From a checkpoint of a small transformer trained on Wikipedia.
Size: 8 layers, width 64, 2 heads of 32, MLP 128 GeGLU, vocabulary 3789, 0.575M parameters.
Architecture: rotary positions, capped logits.
Training: 93M tokens, 11296 steps.
Each number is 500 + 25 x the weight over the matrix's rms, rounded and kept within 0 to 999. Layers, rows and columns count from 0. Numbers have three digits each.

# q: layer 3 attention query, 64x64, rms 0.156, rows 0-63, columns 0-63
# k: layer 3 attention key, 64x64, rms 0.174, rows 0-63, columns 0-63
# v: layer 3 attention value, 64x64, rms 0.156, rows 0-35, columns 0-63
# o: layer 3 attention output (transposed), 64x64, rms 0.404, rows 0-35, columns 0-63
q0:526494491496501508493505477493518469481496506481483493492523466529480487490492462501505503495489504505508499513492507494514504493472466508480512483491510496500537513498513506503525501481518510
k0:484527512486493486500494514446503504499520470465535481504480531508485513512519483512513519518485507507498517497472489526515485495509515528502504500497475494502476479517501497497507481493501493
q1:535501488485476501499506505472489542541521480440505489491508519506496509492476481493503508518472519490526492482490498499511526525513511496495520474531505465497482477513483497478496481534517483
k1:512505479520519513501512527542530492522506500534467498467499430474502519482493501519532476492515559523488504511581484494488486502484498463495515476506489521505541541491502515502513541476472503
q2:487503522474505482508535524470490482490491475488505497526485513503478484506512500503491505526489492471508487508459514479489510481516515526498513504482507475506507484495510509504498477504549493
k2:485514488515557506495506491536550489525498504523487481465524491491501520529493499504556533512502531513482516519548489506514531511499511506528503489502495527499517514508509500499499509493517484
q3:474514459519522496455490493477488453502525516496496529463524470503487507510471496512478493477475484519477511487485477492519512541473500495502522531492484479500502481518496508505499524497519496
k3:466480468503506471472550489527535503530508440480499500487532483503521492498516516499514503490538502495456501522515481507505539491515523500486502483495536531529484525519495538540522505490448501
q4:491500513493478511504481555494480529522501468461507503486473539502506483472492509443507517515479519480539519486473510543497478493483488515479485473511487457469481507545487481508516502524483489
k4:497535470529527487536506496521520511495447513525482508480553512495502459478495517454510508476486475534468452498520480486495509490519523507519454505519499514515498453520477474480493515553518518
q5:531501497499506489488479490517514517471494508528485517517462501471499516528482485530490479501485534531504522480500469521516498480521495480490518491566506502535491500513509493497487494544469549
k5:492474494522503487473473501573476522520483523476506511490500527494527484480483568488531531537478503485505459489528518490476496524490501493499488491488492511517532532503493494504520507489498478
q6:525508512457531515490492466477474525543505521505514512524500522535473541480528482511452443480492503509540512516499471498477498500527507479498491479497508498511493460480473475531502490492519499
k6:485499489478453507471499513499498485526523488510517494536544495486471521433488475523485519504517502506490519498483487532506506498503457470499532504463477521499492511479477531498486512477501491
q7:466490493491503477497521481532549538502518477522470499472499501521522534506458516529494487491537509485470485484541515542498543539496499472487501494504500493500482485486508483499491527500482483
k7:471462548483499537458511492489489471521490459508524504501499508505469478494501467511506487506500535491465500477497495473516500472492501485475529499485461514451502534510511510513522506449464520
q8:512506498512484507537507485514544493471547469528494463516480475517448480536525470507493478465490510484513477471511477486463512499519467484494527494493485502484478509513523452468531493482479565
k8:512481486488468480487514508484492513502488477472540470544525550467516537477522471509491526507508544525522507530483483487481498488497520473495504482503502515488531519499518532506496529505528522
q9:522540489503558506508525514507470519491509492484468489522530524536501499491518533513507526510494480527489515501508462503486506486494513528534476495499512497490506439518481504501497481523513486
k9:532486493522496512506514502531505530483497478522533476440473509520516504503515517488501507464477509511498517482466454537488453467497524498504485469519510464517506450490460536556416530513493506
q10:459507509489502543520524491497517542527489476543507478511488490441478517526485542513530510463504512448502545514445503527510462534506542462494525517480502484466538523479522497471516495493497509
k10:463516509502534496497497487466532485499477512489502486468477456533506459525471510483531490486522511477512494496474492491518508480493511479508494509469518522495551504483479497493492508527517485
q11:503479509490517509488517492522496485535498554527474519504535480516518510532515505552492490472488531489526489475506508463487554518502475499490487495495490510486481500523491510464495496456529499
k11:494522487489467493542486501457462498492468479537507485509513543505504472456529524448489492495510439460509481514459529495481441454509483532520459505506535507543487453499470477521476496558508496
q12:501526470482478527456496503501471526514491498475497526516503482518502479491509517481546480515519474473510521461489507467487524510494517505518534510472505494463492534481510509470495484533497503
k12:463489524482476515514532481477524544514523501475514502505449462506452519554501454560473488516518518495489529482490484473518545515531503480443527510529485513514496537479535491499523529453466530
q13:484527503494528520499479492548534517485459451501507498499476432465453489508533450482493501490519517477536490537521547484490517452471516511499493491510490532490499522494513470520505546467515493
k13:500516504505524477530509458479530503493501530467513481487499536477535503481478471475472522463484492490495516469480480539465495508534484525530434499509496479518501448520494463519467460549506487
q14:475493463509473480495523554490478491516465470471473489530524535546511427476513480488516458560457499524509502486474491535466496499527479535481479459529519445503486452472487503495443472515565482
k14:530496521464490514507488501491469499507484486484487515476518508508485513499535479504460518486545517459495543524516473478514518485499493522506513538496484530483529541486500579510502486464461512
q15:468510481528466471486493496472507503475492515512501496499504484509523459529466513520505508470501531482499458528530512506461539494528476482498522511485526487463532538481517472545457497498505506
k15:497519452503502492501518503523465505480477502499514491480498476487517535495511479469531516513502484534490528495497498477515478491497493521523475471500497512523504481546489500489511493504457502
q16:481481494506510500501483487540516491489493517539505510539500458502498480510529467527496489478513521513517511538537511494492484457473495503472475511486506526484531544484521504532484508453492544
k16:515499495505513517482527491529503494524504481487485494490506457514477512512496492508479459494513515512475515491538486490514499488478489497477522493509492516474496540493513520533509528450473493
q17:500506515497480501493499499472475513501508491446504519503513539531504495495483510463490491520494462496476505487450476519512494497534486547506515493485526436498496481486479477491474466541495490
k17:568502498507484508511495514499490517507503503505471511463534513482514515463490497463497479493514484518531479464485509483496479497483500478513490490519522511481511465528461505485526485511510478
q18:549517492492510500504510520465486503497499490434512470457501512533499476473491510490505488545478500517477499459457476518522501517526502499509513504522483465495482441535495502498503491519510480
k18:479481509510522479566513520526495466459457515508487511510468514493507474459494525478535510498493469499480472530499541505461492490511518532512459474446489492546546465518471478475476513556505491
q19:534497477489493472492477522480487542492513541509508483481495532517511471487504505496523485517502512509486540456453504496493480530492461506523501510499498462504521480513503478488474503534510522
k19:486539459514520492516513496499457510498508504530500520482531516466485519528474513491499538489473463487525474490484510509477500482527509465529476495493526489522504472479485496527517480541532479
q20:491488509530504512512473489493502502458488479493492499507510532472494535465495465511477533489497475504476516505519507499491474496480526500500550486519513535494498506532474490474500511509512527
k20:499502518463529485488518518501502486516493491500487477537500501527495523496524453526510532490455521474491455522478497470493499500515476473497523471493520479509511467525482507510511540511559470
q21:529527536525483505502493500475531467505501496480480512468465502484482498470512534459518474512472486539458504466474493484530513517495509523492455532513529483533500483505463499485519491518528504
k21:498541481487494475534504456504503477458463533549483499505538506519526449485479524506516486500462480485493479505478476495469483507500512484516499472491505473530472483498498495499483517543493478
q22:528450507492473536486454489559496478475529503534514491521515507479551531513543516515486459516530527522496498499526468481523516513490490483466488503515532522459512520489485527506505536493519528
k22:516471514497456501486531468485526458529502464504515545504484513500442472517539486528452523501520504498515493526478479491543527523501474506493525503484498501517518521474517530504482516458502473
q23:503531515496518493517459520539521510523515518482460512498506448539500468539497529505486523482502501520488503517532498501510514504493497506469483545493462460511500558487539493467523513468491463
k23:522510528472500554498482504490479494469506510488507494515496493501471488506503479506463456507513491517505502500473525494544519537492528490487508474467506499504471497495509517495503495465508528
q24:516456474485497495517556507535549498527501527479501448511504498517531510467504509480514467507497507515478501470504514483469490543514515476510546467517535452571513467510508492497502523516533478
k24:500538525526498500522465495531490521449498482514488516523507511492507486465540519466509477503455459502498477477490491513463486461531493549528468487455497512488527477464488499505452497501506506
q25:456557493476509520471482500483510475485529508512496500523533469485504494525488518495501493474487525486478524482465535518499513525498479459493528505501543457521549507487534524474528500489520512
k25:482470521489470539482537485513520498542508484501533510494476470498465549519539465535523498515499556483491518510466506515524524531488548478466502514511511487480500495514546510498484501467478537
q26:466515486499528496490496484464543530495498529488465491486509471485503522482463522468525522518471528483495467506493543541516529538448467499513507532485504516488519500467502479504517413531510472
k26:481500500517532484506466486500504449489530509500502474458529486502520537543485560484492499505535480522480513485453523492501484508471514488521504468522487513490510481492515477454513506504486496
q27:499520494506501502472467514499452524474509485498494486468489534535527531508514490494527495521499473481489479475481525490525475494527528490525506498469511497512495474523495464473518492523503471
k27:511505488529506499511507482532522523503499498522493522533512519473504484482481511427496499502508462484499465506507495502478470464487488518532501486527506493525523449513503498525484518511493479
q28:452484466483494516524520505554527444494541511535468520521499447517473505559538491551512470482535515519516524559531473494521513485501533464478504500484511533521537530500528494503527544477501517
k28:517532477525509484569464515510467519472480507518485492475540507496513479494485516461533506513447454514504452469466489519467486466511499516513490513489481470518497432505467524480474487545535504
q29:482523466505509481534498479471512522494534504502509497521477564442527555514510497473498529513513498489502470517504489515454495521541506477528494498499501553518483506498481488465492503531507497
k29:503533501496530461490500500502499509496495470493515488495523460520463486492492534471505506513492508510470524485536510495498480473502516506514468489496510520506527511499532513535473491498502461
q30:539516510478450508512503512479486472518504525507470514495513527535532508490518533477501508504465493484503489525465503526499470453495523512518513501509472439539473482544479465500460492544515491
k30:500455497493480528461498474504498478561510483456532468530509438507504512534521463554488463539526543509491500488524504493552562517482455498444534529486472521492456582481552518502519509420499529
q31:474474458499489465473473468478510469534512443503463477528505519490517463502446487514505501518526502463503458478481509496495471512510524496513501513551488520514504486492506478523523541496519489
k31:487479525489505471514494499532509546544503466530499492468493477497504477497458490482525512506492513492531542528527502505496484517526484509513516511494483491493518508508530486507542501526506503
v0:479519481431533518501522499511492529539553491506565505493499505539525546515490493481500503478488503464505499499519493528499509514510502486525481500525539493475517521534470499494492525521536436
o0:553470543471521540493479494512497542498478461471492461482520480507519526504511522516545451566494526520486496448534467530515544499484524508539500458478526507458527477509497497491531499503531490
v1:451524512511518473514458511485496502481510492462470485498492549519539492516490517511518489494522513456513508512488497530487436533444496492489499549464486484483535501497466494555479458451489525
o1:464526504551512446489525468532535453474512525517481468484486518488498478543485517525459467518525498525503451517479527480485505504436484500448467471510537485540514491505546552497521489533504543
v2:516452542466484520514469454441459560499504477490518475460477455492523464517504480464465475489520536530530503498481529530500548546519435524559497507501462507492533450494517522501495523475461476
o2:515514484461481482532491494527491488482535512535512436441477529505535571514532519474472485472504466507477533550449512481540542543440537436543521522489497555464500520528477474428496532515465472
v3:542490495503523536464481505462522514458491492493501526489476509511487504480508495485493525447490510494508477519484486522471491556506480503473524501512465505500470484459531521505486524507495501
o3:547493458521471496496517485522517482532494510463526501493502514513468507562508496466488492505485506512481506506527520507490495514514478486498503515490468479512563527506473457486479504492480449
v4:499518508486479491487550481493470502486490482493502496526488502498512516476507483496460520481492492479499515514475557507469528487507528500532516533465498515542501497492503480512473520497495507
o4:519542494489537557496475507525504491544524512474516471514492517502471523525468530520526476517511510528505498528488475490494485503518517521522484498497483538492462466479488474515486505524490474
v5:488479507438506480541525454488467505477507473542489459478506542484533511516506519515461469488522476498499499472501475478510463512535518490534519480510496536512528457488550480503516515485474503
o5:523526548486504532498452486445450487452521487514523444469514533495535500521487471461490514475481495530502502510470511485497488496521460462505543490495469547472492484490497560485527481513472501
v6:482497504513508471529497480468498494458467520551476508527532498460513469478482504475499499468484472457536498456523504523506537495463541515475510473473469487536475495447504491441502441481461479
o6:545501454473530515541502467514489537524515499522517485536549549460487486500510480521467539487520477453525492468488510452452482494533493471503473501459465473550478544518510543494488470534441520
v7:475482496496519470519511475533507531480535538520461553585512513495537488500549471509516451526479480468459525523485545468473491490466520543491494493543491524489456540534528447484492502507482490
o7:455556524457558486496443493529503544481513489476543531523532456479503525530487497509503540493531458512471493482536498487455429457529491478471500492478489544525468419514494518517517515473522491
v8:490526484492494454479480504484476495520512482528488514457511547486448546517467454457547520514524513488511536440530475535534518482503484491547475514490521532481496468534473547485501503470553487
o8:533479440516499497485509497470513503455488487525517487470513483444528507455519457513545492545542487479531532454502480486539542509463545575481494510515549518489516510539499543464541478543488484
v9:473469505534512493507435492556509499474485544484475553505508525494534495494508498546523474525506474456458478421470432469521537510588490485480494528482491459512505491476510481475490475484516515
o9:506489530487466461502445481489499463481435478506472512499511585451518455532490494499474557493514480462483510499530519434545449497483486529510478558495499483523496515487481495510524463443513519
v10:499477498537519454475484502540465512466504489522554468511492532490499450516532481505461465464510497509517488496569493536526475523530524478523496549475543472496533523519518515485549510552511479
o10:479478511526485498502443525508474493471543535493522486505473508485489481497584512503470424514548502502502477473532444484526473518535521493546500494500516474434488493474511523493504459535514503
v11:497508513554467459451510532517479485501495499502523508491462526525503479549536483500527458460504522488492498502509494540489539506515512525506492504471528494486511505491538497514503484538510550
o11:497523535538474465501487471497480494471507516539499501534508487517475521509508530535500502518560499497539517522499503497526480452503534533516524550488530486480507501467471508493483470554543475
v12:480537502487484501501497532513475529475479494477510494478534468484529506487569506496493505467509487505515515485517533484522479518470456478499502512542497526549506528530454502537539491504467540
o12:455539498531556511511529483520505498516504530536469495531505512479516531459551464520458502522479499512496484557521468520480515533468462470506480515514489532455498473464483504536555486507493526
v13:519480523512577530526537540534482486512537496520518510528486489511460516541474520502533517536498502451476475469495533515454463467488525515509478546477488526487482515516525519507496476473499470
o13:515492487524481548468478521521502509459490510513522533505549446515533483554475564510540491503505499562460448446531522502523500493485505503482487485515509491527461532473535515520520555478499482
v14:538510518460511515518499536467511551502505450490510500507510485487503514550524548471535506475489521517510480460519516464496535489495475481484474521522517478502479490506511475504490472469506448
o14:508522470504508558526477506490455545549479478496488517495536529527485516519516523532478536542467462522485489522503514471544553494501485469485453494509496511457525497508533516473514487515541468
v15:468539500476532537496492525504500527449490510526528489505516499504506499481483468521517499498448525509485490526454488513476516497495506494462486507447507543502536494525502543470440430485530445
o15:521502545495474515527483538565548494520494485449465511523519504512503511509501496493525526508509464490501479485520477489482464479434540507503486539527506491508507542559522520524565520519484452
v16:502484469519525483505504515493481446480534519488505514512446523452489512498470497502537499476491535516514535493500512441513486515532494489502503495455459518526494517455489487477493520494461468
o16:470531479516522503501435512445506502523515531499513509461534476512517490530494506491506492475478451436487543475524548547509483534516512498504492521558519479561508530475509492519474496545477487
v17:508476529473465522468471496493508490474503455484514503512466501527491436462474517470483449537533520477540458500469490523487496486523533472470491518499553535467503514529521464485538455532485502
o17:508481483519441506538496556473525454485519457493490476517487535514490497497497511523476485505517517480515470495511521505519456485460531449514534500462458514468522527513480544484467587436542490
v18:527477536486432502506450503474486466448473507494485515541483547498531525496484486511518533506525463473527474485486477557550493499484502488521533479524487497510507475521454523462476495471512499
o18:533519473523463493543540442449523490530548436520516471506466547483498495469509438478472505495552522484503495489488511488496475496447529512481432520491527513535506490534490508514519493483471517
v19:514509469459502503524511534527494505482545519466512469493539479489527457465520502500518493500453512505525507480484525521542505525480504504457498455508517482514493511540487467471515538485501533
o19:494519476474504519491471517462535550513506486542478485508483495515489530468546487508475523518484512452499509498487478523442483496444485461484517523511497494496486448515538524548502497535524511
v20:514540457524505536498536476508490539494486492493532533503476505491485509498493502516530558537492486501529455522517486522491506492474454516507472528506480531514493540531510483494501520500475514
o20:517477466521522511493506464545539521515482548516494507532497493498507525505495510469532494472516527528481501486539516537520505495493491490500467451510488513496470517525472485503529497525549503
v21:530476480510513484513519517552459520487499530530489487462484473454469501547508508492467466512518470493510462480502516486533519509485507516500514551499501536466482463493505511474487463517512493
o21:516512475496465494476501509538447517499513483535475509502534466490511451482544520467499500480517478486489510465548545478490493509461505523482515516490459541444490522476524509505485496514492479
v22:543502459545516548535496515495513502503500524510503512507492553475463501475560503512509463510465518464512509504527510459506507518507467455479496524521494555484573509469481508525499458520519502
o22:490527466514483463499507494519554487511478477522458542453520490504493534495522522524519504481482481499509466456558489497530495494482530469481515488526475497499544525457484470527546465523507530
v23:462524492499461473492490503489504491551493478489463498550485488453508500458466515516489518516498526477491456550499501470425482488502467505450471487475479485491515495493514526549543526504492494
o23:438522523514489521523525504524503469468487561466512497528478527540496511530452488523533487510439509481494493475448515498504476490492460503493514522458503513508494553490495466480470500502501524
v24:494502533514452500477528528479498491473452508499501545469489476514501521526526522477494510539519444498500509550479506505480486498556492474471484485525535492463518504541506518490486486490522548
o24:504515511535473492521536528488491488473498459509487517497461488543469494479483481529523510473512503548490503553494487539520477489481476546528489508437474492489515476511522486496528501444550485
v25:486542463526467504538468428487498498460539483502505457493474493476484522473514458494504477500528486470501481487509489506471473482485498479480544489504483537475492493531461471505513521508487559
o25:487521483524502452471494490492504472479547519494485480521525503485507519459484440535519501509483557519509528473563498485454503542467513453475533500481455503534501481532492513512527526494478567
v26:524492455457458514546474490518508562494506484497511473475496534501537496511530527500509502564525470465533506503479492510478515506514550472525525494486490517550526517529485501441463500474521490
o26:513481497496529552540484491498559495513550444515495476499493531474504503492483499503526557480535507515474480481475514486505549574445492469524499518483507543510529478576491524559539486513528508
v27:486559527481506534487495523450505514565505515493516491512491478519478456548523520501523503513445447508475485486449501511543493504546484505516521485521509445538507549471474469511463502480513485
o27:523519529453502517497522488478512537506454506485457508509498491510438478537559528491478502515486471570472530509447482493564519461491527506541474520541499481527498445495524496512507494502517570
v28:494493504481495493474503491517475524523448534564497496475523554457541462495529452505518518472516535469501496517518540501521534491535512528535493531468499478474488533458473500477531459500522500
o28:555489547504494531535462520550504517490494555498511487506537518478475522517519495498445499511554460416535517474489506503528505537543530504486505550490522536493503481443485500500532455454485502
v29:482495505514476502509479547507493479506492513455534487522495507504508494451493495484488497497515471506537468488450464519483473492487522506487490560483536479467485518504495513472536502488524488
o29:519460491545465501491531505485482474452492491464503504532469554483481477496528492499476438498477480485531480487530517489470481489482495510491477505468502496471474460516518492513445499498514516
v30:499517484483528544487541519485507507484495543494482431495518468544509488531536451505495455510479499509516507540502491512492527508528509479540532518506437515524497487522486460492536496535522492
o30:503478494453504518482504507561520508503506484490498489508559468522505524498523492519460476454537479535499530527527469493536468505526501469543536491511507502461520446540531479545488532523467559
v31:482551486499540458508524496536495484530472474487430479523513476530494495513506489498467496510487528488476517493462463477513524525521527529502556499519493468496545492475451482504495492454506509
o31:473491510455517505517504478475515459494493536537420480511543469488494453525482492504480509482502478473471482530440487466491516487498500505493519513506512531544525463476537465463509495527491518
q32:514483552474489469493480489532522485493513479466527505547465455502453449468524497505506476547487483510449508511495505507510458468510488505486454517519494497515498513544496496502516445495498551
k32:511496488525527525493539460520495506491484513498500536515515549488506496490538461504549524488500480491532511519508514509470506558495501501514521496502502493470486502479508501481484491494512517
q33:454480539514542506486495510497486525497492432466559505503502495492453438480510486502503469497517510528442588469464482485494452474499511530492465524497472492452513463510507490531491457473467509
k33:476534513505497513505518466464477480459500521510500523486572510528493496518500537495508478532502467482481522506515524490501523514501484549538500451482467481537485492515468484506502481494561476
q34:522493514483480491487482490498515526490468495505461518531486514499498502534487474528487548516485560458552466517519493538504530509503479494512506504500514563505520501479504527484504527521518448
k34:503496477515453509511490480507467509494477522531455493491518508471488475508470455514456482502518498504515502511495492512507468478478469439479471513538535494512477539504544527521517509482470500
q35:487486483556484536474497556493465480540499458499462514457535510469500479518478525512483502541523484488481518499541493508500545522538501500517506495497494526463494502489475562473457514467492476
k35:510455469515475500534565487512480522515494513496537509476506494500496562468492482534472463523516499509514516488512478474523507490504529474471463465475479515487487494502522508492503487475438471
q36:533484522483446524487491467461524541497492473495521521506521506478475545486502472526497493474511489515502491515459499495497527498485477464498516502467479564495509498485500508503446541497492545
k36:513485504497503516461529502526499535539470479475538519486484486516462481465533489500512491532512489454485525492515506537501527473491520475511518507515445477500491506476539497487493484458491515
q37:449547427522523464502475490513508522469552543474524467469490523494531541527490550482541470469478471521507500469491532503487506491495475480496509497520510501543459527470497448519515510541471458
k37:528507492469517458565477460484520444498482540510537481489507478498501510483535471524516500487487520496491503484526541502488489453512450530491489490412453489542514452488509511523497487519501494
q38:506494431514483497521519505516466477500498500525506477493488493493502488489486480468491532490487499496519483510493512492479465476483496507500492476506505469497483492532484490490499511500532477
k38:513476498533539488478460514518518514483523525475535464515503494487521486527491499513550487487474504567517452484510513526495535491516512506506497487492483484474507451543467467504489488538463513
q39:558515538497509486470519505495456466526447488458511534511532540525522499446558478553480517449454479536548489503527480498468533493480566553470500510471534478523500484492525496535449548511532488
k39:510513489472507521475480548517452515466467518456494497505577493521540552503471493517480503502524527445513550468507536524433475477533514502540470418503474442471510483507485523541488501445513442
q40:475498528483508501526512479504523535506486498496507542497476537519486468502518501527485514455550489470487497493487446508528506517505516489516532525470419542493460474511514509456468479471525451
k40:497505521457455504475516513522456502508431482469503466502489431506464491554466508550499506515513518491457501538466482501540510487459476498497489550539537498508508520453535533510542499433503477
q41:502473481498553487507523518536501473482505539529474484474473529512519462494506507493506505524509493482478545484489483486479453521480498521530486490486508511508513475526478504519491502482539487
k41:498497492545485504464517570536526525525510492509474501457474508505565489457490501467506454504487514494495524449486442507456486488475500480485484485483474478457521469470504482530487526503468455
q42:507496454493599479436519512561581537525469498464443507476464458470480484512438478524496540502517505493437564499519468477482480536521530514525498564474478494490532465509505508524476498531503520
k42:485567520525505506414538482512469502455508431473452485510537483502490493480486515450542476482475513528511474468503528533464476480499446467502520480521465468464475480504527510512510497463452554
q43:527463506525543500474483523510443458484451521429480524503528506554509492457521526489480554516510481490472456432532520538519531533538506514464535508492500510504504494475529487461528499482508472
k43:531494492490461477454469489425461500455456472527483520479518511545534497501493509483469476493488468488532452498474526460490517479540503549492491510494526504497518462522460496526482509489534473
q44:468478479417514496478488433490479516551503447471521430515453497522465495536508479471470452510508517484510503524480447489527481460541488479491497499544499487524505487447492552554479493486529488
k44:511533526494518483548472506448499466478479477505557459538528536506532503493524485465550557495500511557538503542491512556529465515533502520482536540479451501523494461537477474482456526550505548
q45:494484458500466519487570495554538521493460517517496479494516478518525519510460501532535496536522510525478553514449497461534498495514519494498513467509505513445481569526487497454523500508514515
k45:454492486504513503474506517496464528418520535479583523581461508482528490465525502492540497452508479479512482474467529544482487501503517537542526499538539513545498457530488486503477493500516519
q46:481473483495499453446493548501550478509535491518510484472463505519517498490504532505533519483512572418512504458477497520488518546437475477482507502497481530518532541497523481548547518528515511
k46:487502489533454428485502502474464451510553487512488474524503523528510531519515496474515504477483470461500497479488489496492500478475474510479513507418519461526515508526542460530523518540540535
q47:584484488484513510514447513482517547476511478482495507463481451475461543529499475545507481516510520539480506459527540495551525446453467507495481552524463540459491479520503463488520495502486501
k47:527519482537529484506492466492448476537491507504489518447513508490451456541521493461485469548504455506505488478512542484505526482530504457562521493486491506541498466501513496481556479475525487
q48:459475542526506473495453532509487507487487502477514487544509516523516500443563515506517518518497538488462510472474536543488436529500486522495494525487480498500539486508529449531501470443538552
k48:503505553498469458490498479459496468545508475511542492546472513527454481508515552492536537530490481516450527491529528524481516574482513582539516551469511508516531494511462490513489521516504536
q49:462476526457506449473438497512535524504502496497467514512504508511495518496493516490505513453491541493519479525552508529491504469463519457534521539529529493526520514513533470550493498496469506
k49:515521498500520476500495462483501484516470474536515501531493477513495468511499488525487534495525498480504493515474484486483444513517474521474498487492523469540448468486529497565523495511530509
q50:448490497505460484498528532480499523527495481489498521517559503491534490454524515502542497501504504502504515519469528485484492497517522499463495456470481508497523533505503497511472489501530516
k50:495515537448527498519523537499496513544514470508515506514439495521471507498511513493510523515491499471507510454501490541488529545492495524528533506560492504526526513517502512509517516499502496
q51:511468538520504458503471479485561478512510515546466508477473498475486468537468484502528526513530518487472490505492537502524497514483493461507494518539491515539501506518508495506536509523504524
k51:528503563485490492505525526473493513523463507508505494514452492470478494484453512508499514547497493490494474475497507498501512529483519511530531560523477532483530540487493522488486507515505487
q52:573473509516514489527550513499490506525475515497521485466475479553477467457530474497495489458513460520484525508478489469488488468501523483510482505484453499490474467530508488511511474465491540
k52:526485507485506512482493505510430562540476480473520509516511483483542485508508539475512499496488475488532488490521545525488501489522480522515530535505517479479486469515513483523468530502527493
q53:457480482487501494522485453515472467520543478495537474511505522488479467561488512467477499504520521505541461485461535479543494478488496492474472499490537486509492468513477501516520452484517507
k53:451530541491468487558531491426470472477496498521546492490469464502480495547509494502496504466530480495470517518437478470513431509475496445471464531520546521491544496477502470507504505533467458
q54:549492509469504501500506516535485462503497479526494500538489500493540484440531483483504477521483503543532524500534483479487478468509520538500474498490496462480507512548461511510471478509500539
k54:553514515481484501534475506511457489460488571498518504471549500512530541487487535486473519530491482552547494492504474466499531535500458515520511468526507472508502506507489526503511484521526526
q55:493505534460558504488543516527543418515473527492498503450485443579511484505471518498517498486517470498480509509492534476534517487492564519505494505499518447532523497545493475477551512470495453
k55:533470560525477523413476522513527496478489516456440491496512488520501506510480554484523508507509484525479473473515537508520551530478492527515480493464467480487509479494487529532544520516490516
q56:480472525495503524484517518480514487492488522509500510459473504475478518561475477480482466489501510461494540463469532481515527575519517503509548530505539517482509457496528529503498540481523504
k56:472495471537485513472503493511511525429487517442507475501498477462537479496490504480534510507510513482461455438482520483530506499479494528503535511471497535502476527496489518458522503559484526
q57:534504556465466534468505518486479488495497518453513519501468511497459483529530464507452514504467484490547490534490493483517530523511481529465530552495503498506451526445498527501501507474491503
k57:525493535475495554466477544501584491521526466496474499484511495555490495558512485550448426475537523497505529490510493438554509525528493470497491498483478515411538483535533486506505478436514493
q58:490513502509493485522493504507522507447521494553517514500455501431476520514505492486513474428527522516490526509517539499522483459517535528517466495482429536473553532525553487516503505539445501
k58:477520492522464449527477461499523485458493511515519498524518506500458520486543488514540489477472506467512502512514547536493483525480504500476492471477533470587460529489466526505493541487509494
q59:516555526451503514523507516513518517498546490447552539479430505541525482469495466492482484455477466515511457496439486519489500487554504530463458500472478479517502515530443467447493493541494457
k59:595518493469483525486508473515501487475468491540497482536509534543545485497586486490503482546499450507444486524501498531501516493476473541532442496535494526523524463516467560506485474482531492
q60:514497512530498482513476471515464549462441484479553497512451536501491539545553505501492516532488431494506517493470503485503460453531514501569512589463501509506440468501460490516482494503511494
k60:546495539527512523459516517509534538499452499475501503500525492517484461479495511491460488508498528485531544487513487498513481464507487486521531495531520510500481494494570501488470481503458467
q61:503507507493494498455527485492496521511456499546516504489539567460493478449547512455500477495554488448501524511470479465492510475465517519499521500522503525495556492473513502517491480548489548
k61:482513513485511508506535498485465531497502502507532479500487491507517490514508504503490493489511480428486560488502441515487459456518510504463502529518538500495479582443466504502462487493481525
q62:513528520539534524529482455478471560474518501498527509491482536481495547489488521442540538532495545542530492498475517505464495506445464519511517506489487529523485488521525494484491537512481512
k62:459482452479514468484488484501524507524537498497527485501475479510482495497467436492484450487474517527469511526450503491522479506490486441480464455531506524496460534503497493498480519520467491
q63:490534488485522490523516525521443525482511541492509475562523508525475473542566504530474486544487464431513536513505480509476518496541512515510476540467502527513476501459500468532452421462506524
k63:485517551494498462525448497512510517530525518445494530546554519538493500455508461484492509524501531460507468503486444474506517506538445510471528482493483475520493442468529514517495482539473535
v32:511492472510552476498541515505501488492503538508481556524460514493443530486500514512492479518521488546502454480498548459476502550512490465498511527506486527491495485486498492500523469533489486
o32:525514532495463497496512467522483494524512453482508493470489522480481481493470467494447513469500510482497520515478482505509479486517503529498497501468505488511495494510490496498483543479486489
v33:487489529472538480536503501476529495504510516513491449468554519518553511483496495497506514495488512500532520507514515489518539521511502528506489511470496472482478542535479499501468503499517538
o33:469506464516488527512476473489507518504523521486506473538463497478499505562482504499507469554475502490490489462501507501477525496480491478521511494470471503515459513503480526474500478499519478
v34:522474516503483502514550528534516507517486543500538491471496512445500488471506529501522495496533526479529485489545498457522525497538505581523519532532461492538491475530507503502499497516509521
o34:483530534531474477465492492507481503479496488477513558495504515497473532559453508499541455519500480496463501498483519500460493484508496495499505491470496507505532509479495493491496521494453535
v35:516484496505499512494475459488465474520484485520506499510494460480506480470468482489498471508485496486468491463496483466493495508508519537530486469515553502485526480492536501543503490448491549
o35:475491529496496492525528521557486494506505475522503517502495447512471537469513505501510473472524531529483510540469517505505496488497492526456487471494496511466489484513485491488497511543525503